config.yaml
num_hidden_layers: 9
hidden_size: 256
num_attention_heads: 8
num_key_value_heads: 8
head_dim: 32
intermediate_size: 1024
vocab_size: 2048
hidden_act: "gelu"
norm: "layernorm"
norm_place: "pre"
norm_eps: 1e-05
positions: "learned"
qk_norm: false
attn_scale: 0.177
bias: "none"
tie_word_embeddings: true
parallel_block: false
init: "normal"
init_std_qkv: 0.0261
init_std_o: 0.00614
init_std_up: 0.0261
init_std_down: 0.00614
optimizer: "muon_variant"
learning_rate: 0.00132
beta1: 0.95
weight_decay: 0.15
lr_head: 0.00515
max_grad_norm: 2.0
warmup_steps: 200
schedule: "wsd"
decay_fraction: 1.0
decay_shape: "linear"
final_lr_fraction: 0.05
batch_tokens: 16384
max_seq_len: 512
doc_mask: false
train_tokens: 133900000
max_steps: 8173
dataset: "wikipedia_en"
Each number is 128 + 32 x the weight over its row's rms, rounded and kept within 0 to 255. Layers, rows and columns count from 0. Numbers have three digits each. The size before them is the row's rms in percent of the matrix's.

# layer 6 MLP down, 256x1024, rms 0.0675, rows 214-255, columns 960-1023
099:112139188101117118138098139137156115062135155117156146116134117206147110136080147104171100074120150141114113142181124127103119160109175103092063114122080142151096143118202088218048101173175104
098:209205175121133139124143134112078110116067111198164167133145168190134114138135145148167120153098092123160132129131145138111138150150117128083102126112193190118084128151130141163129106109125178
100:088126211180145122134145220104100183094185092057101104151116122139131099146102123132093150138159136124096085162132146126127093099102129081107104126135127109113125120117071154140080152138109093
105:099149116131163175116094158132110096150105153138126137080111152161105137091099086133100183125132105129127179101135084144147188073108044115135173127096090127115124106139101133134100092080151140
101:111200169114104122131138158100070175135107117097086168143115127155155132078124078120159197198196196127109084124158159093122066154133108121164160188113138115127133166182127152067087155148122129
098:115093107093134180135173120154110102138151161150110164101079116136061164144121099138115119157113082108113128132148131113096093105154146110177138129159174070176110126091120121118182136056108205
095:066207059114142102096155120143196084080066105086100094145113111110157169093133101081177158162117099144115072105134079155116089093151116110119148107139129104084099168135095117208073138152097131
098:130192134101146114122103123108106119195177130140127176135129053087139131155173111121173082134167148176140180199091139109117192131131169103104140128145151068161151182177122136085129093137162134
104:128100166168129099169182145088164136120166164163175109129137109177117089180183117122135088165123173169130170102098112159130058117149135146123171169139112139129113133081071096128188198111126143
099:094064154142131143102138103089128158158193123046145159108175139141202128089109148182102117121117146144156134100120094107183136084098121102128100100119126116067156136140122074149176122118120123
099:115106139092116110188173162169145096089141088149107140147135109160093074139171109146146155159153098123093116117096139135167097109141146138012136101130163107072192128158073111173171102121101186
098:115122138128146084087170143147073100095140110168139145100100094117129148080143142159117089157134118128124127135149170143092117083122124131115107037124166112092118184111222160103139077092166113
101:109125147104141103174133157102123140157121142107059182168131156145178176170070148031123110118142174124115138098153129137090078162158207140162141106153140160153106115150113161078168086132144086
099:134164126171106170115110163181110167157173107148168128138120140166138092160137106110129085159136127148098139209161080110093097114136152141083168197143150115146139111177136133084145085120088118
105:110199113126143123084103119159072189110058132138198083131156087072100194113137131119097099057165176132100117120107057161123098116096174069139115078136109157182082060141145108112105143154133139
102:173131110234160114180146106162107154145095069142115082146195157096085117114091123113096069111173112112127096096172173131075132102116109116172112158146122180067118101104095071076056123136096100
096:138101128113081138186143149178150171138140151153104142126018160123152117133208170173132171131136106164124192127124167106137122135093156124119122151135147127141163133147125133129130182152085126
100:107126182151156112110198075147153152147140137149182075182134134088120114117105136112150184151123131089120100157142086151081139139107147131130178105148140141135143138163166142117133184156074135
098:136138132104121082090153152139129169119100120142119120067143131090110102179100199133132135137094145182143127109135173135121123096120164075155126127128134120117111147118154146125128122165113114
096:108079189159182124135124095145142169103143133120102121117120049119155158108118111101143154128109118168133059151142115079171146166139095115106136107123121123182142083083117094084033189141116100
100:112150137117172150205163131074109122097151131069147194177087121096114175082129100111119131126127135162069115086117133153191111117094147111117145124096123104072158138138180108158139169165119176
099:147140092079086123097126089129092148162128139136100049097102175164076067129093134074115109239163143139147102142081120099136105066133119119119089072137139170161145135168111064182136117166132129
097:048107100092086177111096105137131131154137131094191149059106132109126143137128135168159144133127151147077076113133097164087110069168166107083121155120108105096140132154095063107096118131106088
101:196085145116115123093148113182155124105091121148153173085128066194120109075120194123050142099121090146134115148139116145154169121130109120198148110111155156190076090136154107161107171172091167
098:108060138062113115141180165150179151101091108119116127184122106064149106165155064127114118058144177147139104147113138117141126126090104128104134108128155147129135114135116119122105132084163104
095:087119144118127117112156093110121109108181109074152049118120080189133117151166101106183120167089054082101150114139098111083119149146143106159116087117093151153136083114131138115082030085147147
101:143138087115114145127119101077131107091120147096132191179136092204154148123087085074105157136077113095133063086166136101144100055148122158081119145098107083116023156068117118145092148067087166
094:146173127133148135152141117139167132158117164142099108138135139076140140171128133124107156159109095128177128154133093059110116157136081241098143146124140178133179086099092131105093044139148147
101:126138104118108128076066083087157084111182142155073020158161108077143105180160131167120095148139142201157127123079124093134162125165127137082128088132084104142123154143154117133139153102187092
102:195073085152145166111088161115112098155168133110085145099164137170149147169125140144133129090114208159109109126151092133180138125081095105112131178116134134102080168116118104153146156087128110
100:145110110166080137133114108147080172180143129140139157124120149134151151154082116094086101112074079101148166182125152141148125119148103112125132170174122117122115096149085162108121103088110146
097:087126152137140094096152162093191147125160122182087106094135168204131144162110116125133123127130122124100155199123151114135084086120173125151127099188115124130102114111113141142141125117156180
100:153100138108113116139118048198125151159152183099125044063159147154153158095099133161080113084104149150129151084081134116112114092107153112103141105191143122161138145121127111160158093105149093
101:150218070106128070145094168127168101075138178213098144175171154146114119118064164177168145163096081164129175112123095020118101165096120172114124126103115129090105168127152093122111085179091131
103:102097126193108127051076119144098116154181137132134134169134155033108118201152093120122137132130047139087128153102132091122105067045134090150131129165088117115140141106148105080116142115085121
099:132191089070133044112145141176099138123113127150158152158105136138107117182112120108096106088106137095096080162094141121058090128142144075147122131153157136110133163129134095095146174142082119
096:181150157089157120137131178157146152163123108139081144096126119115120078165132166120102061101163199101150091168151107143101171135146159070150132130118148118081164112083163140202125133108097106
101:139100124060182100077153103097130105132157116202063198144145143145093107077173141110175110138157118113152149096134137113148095144122136195166135150136138142133168134186110155159167077180159090
097:127172093156115120086172140093153076141163051171172093161131117194130163141176146104155092114115180130114125132123136082105090128149130147138082099124083111111099091087167143088116147053059073
099:088216111113136109155096120098119082150145180126086089134133086143139147151092111127153139114105201120140055143112135134175124181131144130116074131148110127110168122142115122121153101162166095
104:149050094159115157120165149137163155116099086108145131079160115151116139112146143084169105136121178225152142148131096061131105156099142107125122085120088098085120152161121110088194117130128112
102:129167090141107155206136126144172139169109081052157101074161128126131134123129186130115110145139134120106203154185202116184109181168134169122134153122095141172137187129089117132117077116148127